config = dict(
    hidden_size=160,
    norm_place='out',
    rope_fraction=1.0,
    init='normal',
    final_lr_fraction=0.0,
    max_seq_len=512,
)
Each number is 500 + 25 x the weight over its row's rms, rounded and kept within 0 to 999. Layers, rows and columns count from 0. Numbers have three digits each. The size before them is the row's rms in percent of the matrix's.

# layer 5 MLP gate, 640x160, rms 0.109, rows 98-270, columns 0-79
097:519492481521490521486500512483440511494540502482481487520455495489491447477544488528519502517518495530481473493509491506504500495499492511490510501534476515483491473452509465541508490490473510465473503509513552455485511478493508462521517498
095:481456491496481514508518450529511516451495487507516533472481545508512522495503502481495495531568527522522498475512538511477498516487503540489505528485471527458475511562502470459518544470498521477465481511488486531532499488483509545525533564
101:490547490487477508511477524481473551528487491509489453539505519481461487518494532497496509543491515473465488517463489488503543491467493488522491501472515500549506470488493414492492483493458491514492529468493528480474495474496502489487507477
105:531484530516521495487524496530470520509525535525525478525476521474505490473453476499485491555499489495464529507547488500493491550511485516527453474509526510486527476537499495512480475511469486494488520514479472465483470462462540472532521457
099:513449495521499504472509498491529501547500496547488472491488487549525513501496516494500485490505505502527470514526441498472513523515501474494530538511488471514503508498582477453471513507537508500535509506526427532542471503516529516521498485
106:512511513525520488482505538497512479511483506463531456501487508473500516512466495524538497513437534501485557469491520478524481524470509509504503504494464489466543538465501499459453507537475544451510519481491527430454509509484479492493502492
101:436465494517514530446507550491511539480478504518487519524478491519497464541515522543525497510490519510503503485474491522469503475509488528545485503525520461528513510538526496491482504466521468515527544542494483494485482459512537478538476543
096:502554499491492502505503508507493474523510506431462537494535483495481541502462487510493471511505509463482525468452492484492517483494463520515476534475488495502498515482470478495509509535533487466504510506514515475514503500478451462493525513
107:536499455516538445488491501471484502511472503533493485557501535529447517533486515454491501519511493479489481472507472511464507492486498489492513472493520503512531534489540504502482520524507519528511532502504542480479493530499446501533491495
103:538511526507473517456471512494544526484517501490534540468516542500526478463540514509479469494540502502465461509513497483520495554515520525488486488536469524461501562490480493527493516449506506481504474517480482468534512536517507500505503482
100:523508551490447507470516502502491477521505498516514470459525471510514533475489556515514502546531506517488507477489480459528472449489477450497493500487507495532481468497512483465505454462519487506446480498527499502496498536515471457503469528
109:491496534501461484483522506549544448481529503466492529513481474494473478429502489497514523506546492478524511505500545484536486493483488491500467462478506501495521513505475499505454487508465487527467476494481511516493528443524502471516504493
099:443523501477458537517474515502528528520462521511504512515510518484499495496508483490535465465492532483543545542492498493508483524513499532484519499445481512528485494543518501465507463490514533481501501484461460465509503507532530487515501501
092:501531520471475508519526521514483572452497525508500506524489529512482479551527514548500500531458495514500535531523477490538486485516484524519531490523499486521480499502483473535486537511473516476533530490519461479492523502477519481499529521
092:489528481509463485491546490498474507498507499462502508534493518458529517495532512471538487487517486532477505498486481495508490513514568499446496453476525528471509480494538524495484488478549529460504506533469511456470482487507518523498514481
102:551490547472501489452513524477540444545507523507483497508512521527513491490475524519499489472514533514505534448512489497545519498512512489495505559504500481529508494524480550456456502459507459479509526507496498509496466501505502475524498472
107:483490491516517518488482464480491522509499524477488463490492523466501482498491513507525490503494559503468461518510487500525516509430490471498524491443519510500552486529489496494482484548428479493496554508528499461447494515507522508467475554
110:480528476495547483512517477491487531450491475518497496508481486519487537495495517499512543499475493482484524501503453545495468475496514534485486476492496538476539475435483474513485521470505491497483526486543509502521489495553491488529534509
093:482460516481508560500503491509515488527535487483492481478453531457522497518504524500491481510508459540498509476489523505536489439489481494502508516460494481499510486516521475489503466488528446492497457483501527514497502482496534529529549539
101:521557499508498516550508478514532500567479513559511501493475527516514515553512530521516558519508485490516527476463512513530510491546541483502457485487509500501548466508487500493539485502506479517481529523544557501536505524498539481484497511
097:472494497501536473488529492537503499506474532490493497525519519501498490509517503502496462532525483513553471515511477507490562499474553546503510491470460495493484505459456489494477470452479521494484521545510490506490459481482509505494490522
103:492530498512489467537539503533511486535481535497515488532557556490489516500478501516508468487515529503494539512496468460534487499433470515511469482499451508562509482523463478504449499451498507506515534532529483517468512511510447541527486528
103:527519503521477534537490485454557494438524514506502512488495506514482543498489504484514463514475497445492538504512518496551528512459471455527477516543504466520522496524471507500493453506517472476515524504509519503540553503482492490534525459
101:521495492502526500495492507490538452469539532452526490502459476550478489503517517515463473520481446467492505493516547524513500473511488529520522491466520449542445509491486507489489499473464511524490517517488508471489500480477505496505495460
106:552514530521475458513470537538517462500511513483478492460485521476495495450516483531536460483507521498507475472516444533485496521477508486475461496517471496495501498527493472494532459481498495461537500511509538502526534475577495516512498502
098:450523472479479514476476498523499532513516502488495525497489483485506489526533478464537457499517467529511524496485529503493521475527528553513503484578485472511502548516475535480451469476509442479500547420506490501496491477512530491529525464
099:480521503467506519521485492527459501484507531537514479492525478462488489524531509515474526523518512470490510516487513552463507507464483493529521484492491516449532557464516503506472503465495511511513475482483468519509489485526532486538475530
098:488481549498494509489473467457491502513462557514500534535499471475505488542475514524523500536526511538482450507477447502516512540485497485482491523511505499469531503521477498516519533499467508502512497507490495491502526500485462503492487513
093:506487550451518486515483462507502480481482502470456495478481525537502482528515520495542488494495478534534473524467514509530467456515472500510512492394517518519517501494475559512520472514563470498519499547498489481525522506489478511556449531
098:518506468513478498473512542482524524511492524521449502496454490542484503487553509521513508518500511480537492491515493487513490425507552503530521498505499472544503511511506488487502505497531469509498511523527496481547506485497504513509506466
107:519534516529510499501474524475487522525494532478443504524492507472485516537567469553473486506501499488500492518465465529470472488519509470458483541511492439492514512504497518469507496475524437514508505493513479485482529514507509481525537522
100:510507469488541503475533543541474492458519461484448479512494487455509476486452481487509507478484540524483472505491508493471479490507534466470523479517475484494500521538516463531510510501524462471475534490517496502515519523519469474481531517
099:500499434491536528471500512503472476506504520530513499484512480519497521468519478501502503525502483488500501506514467490492522473514555506539500498497503516437511523460607490493511473527518519458515515508500517477491490483548469498502524559
108:491508508492471506507504485469494507512475527531494497499512503556512468498494512469472497503533545438497514513501488487466506472506540451507528494531516474517480469512560478487515528494492533503478512497483457437468465458499523526521487508
104:522546503503478527486527517504487487464485461501506510528488482486495484485525492499475487502526489510494509523510514489467543507508521492496496459518511508498469485464478557474523529489487479542495515502470486516485467440531479506489499490
109:505536489509484498462466516488518496488446555482489487481474469451517501514478477462497510529507491503467514541501472509467498514499500519485519486537593504521447469504501515503531504499524446446494536460519562479494496504465459534488468471
102:471511506484483529505468515449491502450483484535496521475502523550494473464505541510477519517498500557519512467477485467505491477459491509532520509479521523554510532485495495488526527486474434502485500483514485532491518537509491508491485449
104:568537529557508464478497494472494521490492508536500499545503469503535503491534521507481471506474478485530505530477548494507508507500517472506482543507507535451477520526520546493472488461488537508494525486478483556497484484497532477487464490
100:483515478460471500496469491507525473542515508474502513566523530487500508527533518483533496549523520507480495498473451473485509510508507500521515495526526470459479473506493502462499492461547485484497497523488510544492473485505516533494450477
099:477516570526535512474464500506542510518502513522492509539496465503494465500514541500497527545515521511445464507485478482505471525494521509533534519473536516471482477485526531554484535481520522525530532512510518507532481510504489485489486493
100:517471498443509500482514490495488500519538435532503494514495518512482535452505484454474498496486502458486507513513460511508494552486481483509488512496503519524455477550456478567513539516525487496514473492534502515499489518514466494447503493
095:512531509479492501510485460451519499477518491543508528518497511458508502496482488487487505535505504447481491514526463557478506500538522494517500502518503552480492511508498528500504473474474541538490518487519477521487521448492520555507521508
100:510532508461494497470522465465503534495468475536470506533466443521480517514525493462479529503468500491510523528499478483462505536534508477514521544507502493479484505478482528578466466498512478486518478497492532487476496527476491496477482494
099:495493483469509470486462522455515472479465506523498492457482493507473516504541527517489499475505490532498498501493515481559504497409478455492493466507498539503502478480491526481500501486519510523477509522488515562515474458454464488536454494
101:478496513486476505451489516476527497453545527501494456518512483518490510473538509501507478504519526531487470468468482505481534509504481515501497485505522481526468486466500499468498478525543513524478493483545506463456493510526490499519478497
104:478539481490516454496511524507500465502515515511501522517483492506461495497513525520511495480528508488509493504493522519533502507476453482533504504507513472440470492526524530507531435517529516498480577465537510475540506511540438493521519506
102:505476558528494523484447480503547502507510510497494535529522500527503463535547526455506476557474486509523509468526477511481468530487491520500504499475488483505499508494477522544475505488513510505510538503536454490516477508527516507480502525
098:510533454498507516507506495473516492541520460526451529492467503441496502505486490538480501511510481458505494504525508519481507498479532524515494481503493510452480517504486487487508479440517509497494500534469495453508485501511505498486462543
097:518501504511465477506543478489459467498495522512465513532473507507459494548534477479505528518499521505531479486508512511490520497475474468488458504502504528521503487511569486508454481494529491480453485482513506542469481490493497479524474442
096:543543477482505505545520494488471487517460485484523500482474492494527466514561504482535487495509483493532488494531531491500544498472461509474505499453535490512475510473494477488490452530470480561464542522515506524535513517512461513503485497
099:510488521498519487477440543518511475516465537469520497503491509482556482527497538516516491478535525522517469496509523463506462504508512466502503514505472496468508476476504495469537508499524592446506509527491542497519551493539496496476473506
098:494479543499452514479534487490496477521525509450463456531487523489492476498527535501518479465479469546484468533478511462443532544496492532547499483518553472503482533455511522503489483489561488532472517507511506476502501466523492468485489523
098:518523451484459488473471478541466497494500465527478489512518542513499491514501499530524519533467526487470496476478467457497504497537516508517462525537497475492527538480481471503528520490538489487495522490549494485478457510487494463470535492
097:548526498510526550536524508484524506509474498483490520504505519478490493512465479467473490501492484499518486492456548506489534508502470473519512484524484488495488464529468512482479476506527479461478487479525499494487505479484446505520515501
095:525504550482473519502480518502477467511504499503466492505498510525491547453484545459452474515475485531527500489493508495570518502495479512498484507507517457495470511499475524519513511446516492477482506485500477504497499496509525534462492513
099:492471511488446504515515489489461511517480480490469497495526534507524551471507446451503462503469492483486510519546473491491540508531515527470499457484462491470485473533524475505488514464511500461473517482490532497512481512498545518536523505
099:469530501517477504482510482534518442523502519504496508541456523513475483480541501499546482498514498502511495489510528520505497508527538481490499512481497506498468517504513513476470465503496511486539471506495529504480506537507498499470464559
098:507548519533537507457512500480531504468516593481500545503520469478479493483508505495508495542467488534516513478518493539512485441492501498525508493508489522475483501503489477506493524538514514522523543488480501480524484454497425473493520464
104:475524525489536527488446553460497494556492502520510515552527494468516514489518504481467488506524508478550507498519462477528466487524502530503501485498505486514438516472553488471516473532515477522484521470520471470497459482472514454503507521
101:493565505515500531496500463498515533544509549527531541486495460491511529541486522479505461508498464492482483461533443551468500520523507484497474519476496539445530496524521546499485507530544478478539530524487479525508497483517551490528473471
095:521530545511496509501467516537491506498514543548491488536506476482521467492464515485557462525543474461514515517507533501497509462515439495507501463507510523499445487522458469484487473504506523525487500490506523456492530493525521452497507524
099:514534452511458508525540432485468497503495501483512454517514499503501523502502520481511513492509487492488534487579478471499530550522490518480511505505529495478533473458491512518505488488484469470482522495519469491518493469513496483478508488
096:507512555466485505447492476465507462516536473458492487477518476474512540510495510500530493515483483528504514491518493522500537492505513473524493507529543516490517496454514494450500454499521447474496527521538488524523454435509502489536509521
101:442505512524493556474498513476453507482507503524506500487518517509542513525576491514458487495494482426519546513540488493517545470480469505472533510482526486492504472511438507502490481488485477496466521500500465440480535565491503481541487459
097:541470491536531507535508482477470495535517478465508536503517495491501535540525548466506468487474492489479473466532539483486516523519552481491527501535519532485517488443493523540470522540493474487526457498510478502532483479436506430490524479
094:494516492506537496452487549516501496520498519478461485492521533460484502483496498520518541507502494482470542504526503487528499486517509464500521490468500500522485538454506527493541494530506484479511514513491504503564486499474476461517453577
096:455477492486490495528513473478509516473521529504508511478494521551540484534512541473535496529539495489501519505540493485521495521475490517443497493537498525525525479510506510510508491476510511484492522523501529580480499497462475460524487493
098:474542481472497514478544523504454555533530512507491509495498511446499517490529456515538487507504506453479513470484547551488517515539502526519515484529486501522565516477488487524488493482492476468497477511541453503514529492509479523503515491
105:523511481468498507477482505510465508510506476484501506515496557527466497496492464508533483536459507490495492478537538461491493532534488476508487533499451496504509477494481513567507515467524503512471489506499478475492500508471514442533516498
103:484537494478508467535502561454490490475513489510504511517459492543452485468530526484538522519513465471509551514546493512467487525526517431469511513496502488487558507529522531484507478537524493538518498504522525486485545464480477494540478524
101:553503508457502496482505511493572538473422521508495503485470521526478503498547506512498497481524478536470499520531538536509498469509500515490479540494477488523520500536476485504491498440499534447461527505522498464505509538505465522479484521
092:485495500490475481525521515486484568497487500480495489498502506486516496451505474540486485476473466506522503467516494465463520545489502494450462499508498472572526533521478465508465493530454524497471494517533526500501517461463533520493519461
099:509510527517484504521511527460491500579491495539529472481518458507472488495565473442511494487527491499476515519503509506496463505492473469493469486486511517473478533480538479464514519517534570515516499503517503495504447510522460513475472518
102:525501527470507491472533509454477497514457519495509485501512494508506505482473485551503518571447497528521506526508460507505505482504511511522505464494507521500473546530458457531530505495509476520527524472515493483556474554506489481476485535
102:525497527499559491485516474470466518464511492488495472497498487504546471518517472497519478513478526451490513505567466516472504488521497493555460461495503480528477518521501546489510498483510529547518554531488519523503506474502473471548474482
096:529492494491479499533501514533503484495503480515517497517492517540492533527505468549529495477539532524505519505529476492469510547496494494489530509490506520466482466476510492478544500455496534484523510495540443484482529466462459454535502541
100:508515462487545495494497477507492504498515491523496521492505534515517531539499513513458528503530519462493471472510547505466538526510482492543493517514451511495489557488556480532503516508514528481504523479547522531504469532491529475501518498
101:518440457517516519495485521539467463456550477497506534500481506476531531469487503504485488485490544514493513565499509492508491550512503487478508498494495502492493467470511488526478490508492522462451535453505521508469564478527488490509518479
096:514475482458473511547496497511517503520484489535469527528487499476472472474505492490495487478534561498499457505534506546510549510544508487507484494544459504497489505495484481489482492453492491493476488486520523488496494496430537532467483498
098:493498558486494493534475529527479494516486528532492485500448509522462504481504533465551518499522482461510487503480513465485466473509479479524531479511548539491461516490510509473458527456506517481459554485517482501523498503513503484489486523
099:519515496508464491480513499499454510489504522508514493459529478524488453468489495507512532535500469484490530520494509513501492526513523489491493469477456440480530487491532463474512540552483484474513501511479511521499478471491506473537502527
107:513457503467510482494509457527504516500482496481524507539494544513494556473499493451511527506505492485476517539516467519526509529502487563522499497447504503511516534509537495532501504488490479533529505477560496501523501483523532488490499475
105:499510479505499529540499523472478531541520508525483505501496533472517476417508505503484495531521507505517494519493486532496503548491516504529536526506552492523486498567473523487509507504498503495486535488511554484465516454494500513540534492
098:522512517508490496515507484511479441455490515498496486489516499500481534502522476459590553514481483508545521533489478490478497525446525478505542476462511455501469494530497491496472505484497506537496518497520461475468496488514464494504477478
101:442475488523482490499456495537452524506556481510487506493503496533510527538488492533508477501528528501466498517482510509527497501520484474503466455507516459527505527529465473482515493491498507503495516495472461468487474486511456485517494525
106:502522528503530524480509468465534471542437481487475508527538526485451480477505522500411532540565487511486548506513513530463473520467499487531502460510475536537472495503507507496491509467538464509512507512535498478522503531543509534442484506
101:526516471502471485536485505512546477463489524514525488469526492564507510508488482522522476491497483470452517480475488494538490535507509485490465437523521495491486510517509511487481457525497512498474535509533483467473511510510480475536467493
099:491520493497541518486491476481513491526505480475498497508530533525499508520472473525497504499500506488541487542482492509454516486512504497530493487467490525542491528496499526513509520513418497498482506520516528500481529533516507478522495496
101:475497510495505493467525526498466500444511520502504520497486499451522493500476514484508489515528473484522512530493520534450468502470488486542489516516482497538514528501512527540496487505546515474449515475521542534464511484572481510515474518
102:506478478477487528501514519497532493524520487437493535533488485509535490528493500508532509525477481516487519485494482513480463498491581520495491493518478503540551545461490468519486525480517487463530513523515524508549488487474493491480482504
093:493478468469529531434477505505553506457490538480453492476522503498532496491476509524518516453492516490485464482545497500540510500514514488484526460482517433512526492508518522469445494513480509503527504450493481488509528497482475489539489496
102:501521486499528505507500513513515519495495491495528500564501500514499540502445493488494535475487521476495477500504522509519507544533477486495481478494492522503526493494493510456440502546460493504502490511536446486527482509512503491465475475
106:533450478508502539481517491468448556529481468483542508515479476519480469494519483507471438505516452484520513538493539468476491534524512521499497457508489539493531530512532504485485512509515468483465504483531490494539489519500524488490455502
099:504511514472544491497536519522486520496463504516447498452489493451491495539517496510442515546487487516473539519512513547534496499506509512495507504475477499508501502509463500524506508488542530533447490491543544525476506501515469486466512546
096:526531539495475507504485497493505544481487542518485512428490494524468500472490527460553475499477474503487501491516501519505494497501518497495512516529500478487421475508483464519476474507485517477505501486490526499442513533515522444479500489
098:504511527545505536474468478478503557494564521500509495513481458477473490483499530548545476481483526497500493484472539482477484505473517475527521473513468496498501503530523499514454457497509521523469546530479487463477536518502477460552519505
105:485506488522499482489511475490471482469484539505541500511544472526482501500511492538505507520463510511440457544480511484513513509472453487478511482479463513495518494525497489522501495515478471464482526487517482468518486500484523485491530467
104:554532501509518455493522500493481475460511506478511539466467540506471463486532521451504517494470460518466500473492543528429529560524510462518502473508492476486517510487463485492491502527530518492482486557527470505493483517506488510490525514
103:502496488455469505506489505537503518471479508524472492501508463501479511481492482486476507502501526505528503518487478449539487497473498512513455438490509511490541490519529490490472464475511503517494495495513499479495529491486476526497507532
096:471519472475481484447503458519480503498470537480499475550506547499503492434487479501501485472503512495473473477479529499488501495485474488500503457529472538484498512514521529450487528497516504514506473461505492475506504508494486491506494480
104:524525527480521478485510509464520514548498489478505501494525502516524448529537515515478526499474505532485534447452470533496442485502520516522479498435494522510525485540492501514492474525562502516474500483511515478454470530514510496525453477
101:479452479485549467500503497446469539497480501507519497491518512490517472503536501528480475519506497498505482499489561502516498446497510534484513496485510473514507510538485506481463445500514503505463499499479523528487457483495495464507547521
099:476499521500481510513482494465507541511481533494522547528534547474527516553494540475476460498489478491496494513497534502480479522514490453510489521560482478454517502509482508483491475558551473488488470526473501491485498502555555493530478526
102:505497516480560522505502512481470472478492544495493437489459529481503498500506490507539513518512514508474494482453488488488511508493512466493500477508472513487516491459516478500538529514481434546474461493506502503499494443512543494571494518
091:476540504509528456510512526540512528514472489501466489515471493510489479495485475478491524513500480503479482515538507530509539549531517507526555502471509492498513518464475467499475523518522541468508509529450496522498502501495534505477524531
105:485503479486529485531525509490481503517501504504487511495488508515485448493498515501531485480517521500507539494504468557489476541481501499516487525499511485518471486495523505505496470490499463508490488511499484499478527513467513500489516502
103:455507471507467496469481533494417507526481506529554520497463485531501467490490486517503495514491496505501505518467519471501485547517524515468522507531492484507442499509486519504513493508537503449501529489520494464491461457530500483524532479
102:489520537472460464484488498446550504518530489480469498561476474496496523515486501484473444482492536465487510521515507511537504535522520488524490546512507566515508506463554463508512539528471480471508529447521536473544524508502483483503506518
100:497507514480502529459514542484483531504458506543486515473509516467494504533499477490485547495526536482517517513505504459541528484444493438502509509501526458478483514499553502566438552460501499495473456516521542477526441494483516478478522514
104:533552526539473512530493524516521482485460514484471475523509493452522521483479473451479498501552523525480540534483482495531490487531487509512495465532499535491491521511497507552484483531515475540515545471532511544501513533483464466500500537
101:478512480469519496508481504454486496564485520552492481470507502507553508502503547510525450486540526511475490501516507498516502501440472481502517457524514479477528474511454539527526489463513498517526516496495526508495506479482543493494486521
094:490528506478479517547472502534468534506527458511525441494480489457498540463474476531504501471521491464507524544521456475532484516489461506493516498521467476429469527481535540473443489504510499501500487472470470499491463511557498529516476508
100:493476467540516512554529468467456479508516491491490495501468493488497464509486525527514493496470518490502545509513497491554464492546513518442476492554510502505512555474503497478497467481512426484476486459498511492508501463492472509468492542
104:520550492518492495536539426496502479527478522439536534513517520511489479510481525537472480453509539494511430478470447518497463526503476504503524475490498504517483475445452445533494518507505470483474512526547482471486452479520471506515498493
109:491487523566494533507531458480498554511510497525475491491448474525494496470509524522472508502505534475498477510515505478545533504505500513512508491555500517521555518492497471486471529503482479525476492528494513533509474484550519518485464425
104:553502490488505495514474514515484486535447461486482480509514495464509438462505500473554488499503530503507517459501492484542525467474485532501479511467488523508501476508486495492455503470507470506505550545518480468483519523524486447528492512
107:553515498496477505473506444498479516504513440518514501458516540478502500489490519494478474461515547491505536483494502464501499536527520509502519498500472470482510475507523464477490518525545520463498562500451467427510489502451539510470467468
104:478482514507524509501506529527488536501515483486486506478504527475500505547449498508482460449529519473490452502536508539543475516501471458512524493513511484501522468488482493491470511489489521523484520533527476433529495492538531473530482512
096:514539454475491506537483483455470511463473500515495469486477478483523489486477476523490489500530496483506506577514503505514542490492516481524479503529502547539489479478480509501465507461465492510491481485483513496538487484514482479487501475
102:474520526461517490504500445433518489481483528504489473527485494457550537491525498513508477508493495518509476500484528493476470520504496481530513503506491528510532578506493498503518496471462509475505478459543507536515522528439519517486510516
102:507478485516532510511485551487491529502523473475509480465500510535527475467482484516475467518513528508517517516505488534491452501499485465502476516460512457484509517507485520492484511507508472491494491487477494427462551490548464511518491495
102:496475491479539498490489538470509529525497488495506498476496481501497453472517523492537501504492519478513515475477503444518469495475503515509535509455490466497523509475486510528446532482506533497487480492498500509537520508508476503494462510
098:544535487508527494491493514525478492490490512470509551491501508465501470511470506506521463501485520517519525480525519526549537519518466545547510530473506521472477474506448494483490517501533510460457524483527514516510503512522489517558457509
106:485559508477523494520540537472482508504503488491449490566555544511510487526483516478503501505521496497486508512514511545493485537506496523530510582510478479470544509524502537487479535511517464473522477543517516522502500513523518471546497495
103:537488524484488456538553528445483478489516465449526487450542505511527519498483507497491504543467516492524473481494536509496464534496490490486513497464491516475496483464450550493492460500492521464494476498518519495459501485497499484569470470
100:515509508488491520511488486492480528491501459506483514494468506516485450523511517489478522524501505571528430462490541488504486482499510546537498502492440473529431524569514491443505495520491459478540521506534466508481510545535519499489502524
099:515523504510500500519513492503514525520511507488472490513506508520521510504531487517473508502508528539456471524535510535497455553528506491513516485496499482488454507516512486519479491507505546514470503528463488463489555515524486516495511500
104:500475488497519494545528483494511505501534469448531500534504515529519504487495553499500493466479519499489506527494484461506524496494517489503505463510538517510518497499492510500466535474538472515518487495516529482495508504541523517498581508
099:491520531512531490511502474469488518457550521516532481520512508505497526526454501517522484526486489514524514516542510489520490532492447498486502491529494508496505552535546503546485499479593505522476510427492480512468504472509525539491551476
103:513493518494487502488520527498516498478502502496465513503503458506521524471574561548533516494509521502522516501495513490499502472517523489512509501466474487488505491499521455468469462502520493531489486481473533462411498476488480541534539512
109:493474515500514502494512478468492503456531542521503494484502470542524458539499483532510473496502512479528520525492459506503496496505510521538485478540507467453477502480542479439489470494469502469466566502535461502507491489528499488538534529
101:477486520499476539452522501496511505511488512487492527529472497492453543519485488489504504507507521507480503510509462487522520492507526473452501495489494473457526522505471514479557486490452493506504494488553547479428480474534481481502474503
098:504491517491542507474536464490512545568484526512506495526490497448494485569490533523474501539483522488479510523475461513521493521472530528501529497514495524502497489521534473472506496514515524500494508499523525549507477493486507526549499500
101:492498484495519517512491475515481497515511533509474509565512451479481461440501525514482496460478518543521438514516507495502478483501528507528511487500492465497505424517490500495486526503542512535489471535537486464498514509533500523496525502
098:478468491459475538500496473558507530531486464468455508491471462500428498501521494474511503516518469552503489519487528492483492483530481485514487500505520504479476534501506504531529506491536511522517518519537481467504485465506504484506484508
095:472477526516526499522514512515465559504480524515466529487481474501494505462535473471545527491518493519462495525498474505514531525480519469455512491465540414482471434492510495479485541522487515538478435536533485490492462476490485468510539465
095:501488517472523466479486566491480494506512512506531509485472508509545497493505538477479491466499464533485501552474542532481494460521503548527502483497523489513479513487492500502448546479492529430515459505505508520495457523486478503489557533
101:454500521472523501484506495464495548483525485481466542511488488521510543467520534511505508485434520506514484467487475516462520499504501495471498514455453505556457509524494484498533491467527493496513533530480510532493522503557516504463522540
096:513553458515488503559483471509508523545510489523450528504508531509511517492538476462538460511501502505462493525529485505499521484537499475487514500527506491489455512461498455509481515516470499512505529465510505507473533525521497486541545490
095:482478495488535510524487509501476486490508497518434480486502478520540508534520506483495486458512479489540489507532482478524533472533448494488494471490465478521494560456508498506487483461474502455507531469543473506501546499480543526483538455
103:470477579508494514513493518501516504493485522479470457481531484543506482471517504475513482499487487505534548513492506514490543468454540528580473455527488530473533521515492502482483513498519478505498535508488500523522503492481468475548494499
097:463491530465458468500495555497478543480492542468532544529463537514474541485530468490532496493548510490512520537523515524471503526472528500514503507525536472483506471448517531466496510475509519483536454479500524489501502499528497491505490509
107:493501521442465535501464491487498493528510511494486562510507511489497526490518492516491474518517503497538519440491529510430542498524479478515448517474495516523504510521524501500499495491545519534494519496479493511474487531451514475513461505
105:493526474565493577516533472507505537495484512519522454528514483552513476552506479483534510463506472526490499514467521472508517463527490454541488504524510473521514530514468481544501474488491535497469505478518531510515495487520455492521510497
104:478525484506515510525523493514482493503522538518454518502532486478536477471512470515517426565506493511480463531495558472533513474465494493493473526474518506464518512456496521474507513527476524502491536519451456484504513511503505512493533518
103:518530510500485474479511478441506492551491489455478501490481558510490518468490468491527549461476501484547485499508503506506482526509431473513448500483507493519502480519530482503482527444505543493493507573508442520537484499501532513491532523
102:500448481509506499494487485460499525519485504497552526509467485475515467516503490513487515527530484503513498447505495533564489500503512500490520523505500491459494540517475510517443509498514508498520454489460496552460450470526532495507488477
102:489532456522492504495518507534436537508427482533535474536503479422484505522482536438464461538507518504521462520464463451527487489515496472463498520475550525509469498481471531508518473504529481506480481494478498493504510474476488477537516470
097:538473508470540500505524512443462473511492531500487485538508504512482478499494509489516483520466486516516499457533475496519522485512518544506521482498458511540467515505522531479525479515508502481525488536490493466467467478480489518490480510
101:474487474457491518482490421466504481504525487506517489517555486500446479477515469495502495496526502510498513466507525494476486529499514491470508481529545438455516515527525467473495502525484482491491450488503493507531531523500454463474517466
095:487509457523535494505541514536468528507514515532513532522472498519492476456501548508512507506485480469483503504503506477498511510513535491473511508455510490480512499487502465477522501504479538500506510489507487474468504504523503419476457543
096:517501525517499493481539425487536528494471509461492509474525528455520497494533470495534477496520513508512514509488508490507538521512512454487539468495492531533487494481490483504501503518501543487517486486469514473480491548506468524517513485
103:493495549468510498501531502428493495498504478464543490503460537484456566517481499543494506501497496540490507535536468512502521519488513454510502530489511441472506547553516532498519528510466499517502476479461471485456505536503506510470500532
097:492488515468490523493501507465529517503505472499491512480505488473493479484453550479528481520516503448535509523518514517539490527529514455538483491480472518519537465526504472466457536500471525504505483465530517467514516542472514545499482534
100:515473512522477552456476507497532522495509520528484475508486520506527537497500503491538547470491488506502486556493497514460507498498545486516501476511506548454495518529508480488493528519520480473490551446486489537521488519498446497480482524
106:512515488455486556509518474490448500493515508546518475501497501529505487532489484520512452545536509480524491489515533487501479524465509487535485480494470490502533505523508458474489525500518486500482531567448505508483517501467465484486498528
093:494468508485530511476502505523470471590483518463477528516498490514495565510544521473547509510508468476548496528519517500542461459507486496500523515491432474492529501523510548508471505478518520506523446507488521481461493520515501496493492511
109:477525495497465529505508497490486500522514478450511486506543513514537487499541502495510508481488513505506446509497494495566495529450488510546482506454499478514526488562515523470486546511504485512494503511533525479471483517511481471569518481
102:465459506522484474477497546541499530520504494512507492525541507488497525506514521453477457475500495518512483541483550467506498502535535495521523489522549481484477452514522512539500518494496482454573478520518478506460527553496516524487468475
102:497505466477455503536503451509509513480493484493475556499525487550526515451534490536469491507506519514464487487479498512513489496474535485521522513518529467482483511496479528512492486517551463519486500527495451532446485500520493495523486543
097:463498460487493517491527475473476472532458489499555518491535510493548500499485473507481475538490455528535481515495505489540477507538528487531491497534541503482509484484509508475472487508479508465518470476470480465527508467497498479515443508
102:507507495519539524524455469497507523533476502517493531491504514498495502512486479481480504572531510510508488494513505499513510513491499535483481473492512494460474500520473476462453492499455511523551541539496512494463536465531527527520496484
102:516525502489482536535494482472491480501502484488480508495499531508520480529522498487490499512492478523529487487492536501483518503490496488483494562472484509460466469490514502490451462552492525489506482475501520477538513530505504469550507501
103:504464475539460476491492498551485497505456484521468470516492507467540505476530527489511493514552549501493474501542552472490490469492476477483472462508449470496484492473462480472490526453511509488482446517514535530512529507481540485487514505
100:512513480462456492476512510499510497521499490486551473519504511468471464481522516525549465500496496478527501522507544489495528527482460526475507480489515470544470471481501513496447521509503502490450479517497486479459515514528508501517429530
101:577503513488475538493458530496484508462491467518538508448490445489507506438525485503490509488515506511507526540532506515482466507518474492542532488468480522476512501538460475469494527539500491492514464521512507538447456483517476516508523508
102:480509517491530531446483501452546499539469528522502483490461506531496454488517496552515491456530507510516504483498553459531453542498496505499538502549494505505451493495522469498488504463510484537498515536465487540482475449514516554502465507
105:495484516501486504562469519492499480489470504488501464470523458479520535509500524513533468502514509483479503492497499472500481529495532460488475452547512499518518530508456488435498490512466465486496561504536486458521494513509458526524501487
101:543517503487462471503461519489547524489514516512475513493486544513494514443512507533538506469508516466523448479509478479452486520484507460520514508453466527514475487532513463483488520457533536513479516504484518563509496491501502510542513508
099:515486486503477465506534508528503513527475526484500481490517514462502557514518497495511464507523499527486464492553470535518488544513495515460502530506492524542424489539462490489508529480528500472505530494501503512487497576534520459485485492
099:484473514519483524492511518440506506557486476469514436489543520511505512525454488491503501536449468544490486525511484493496541489497430489505498493453507499473494478450524515498468451503485519498421492488528538486489522521521484536510484480
097:500508523490514501490496513511516491468511497498447510508554496517510529522523511506447505526518508515525542497474508505483530498469475518542527517504482467460509551476479454527496510511497535506531478508487502505487524499515527506484516465
096:483516487525494513498508477484521476497508510498537484504475490512534493511477520483520478524489570476493471504435461481499501491502523478501530487512511481489498480479518484528503489502514527502510521480513519519486520473472477526554485525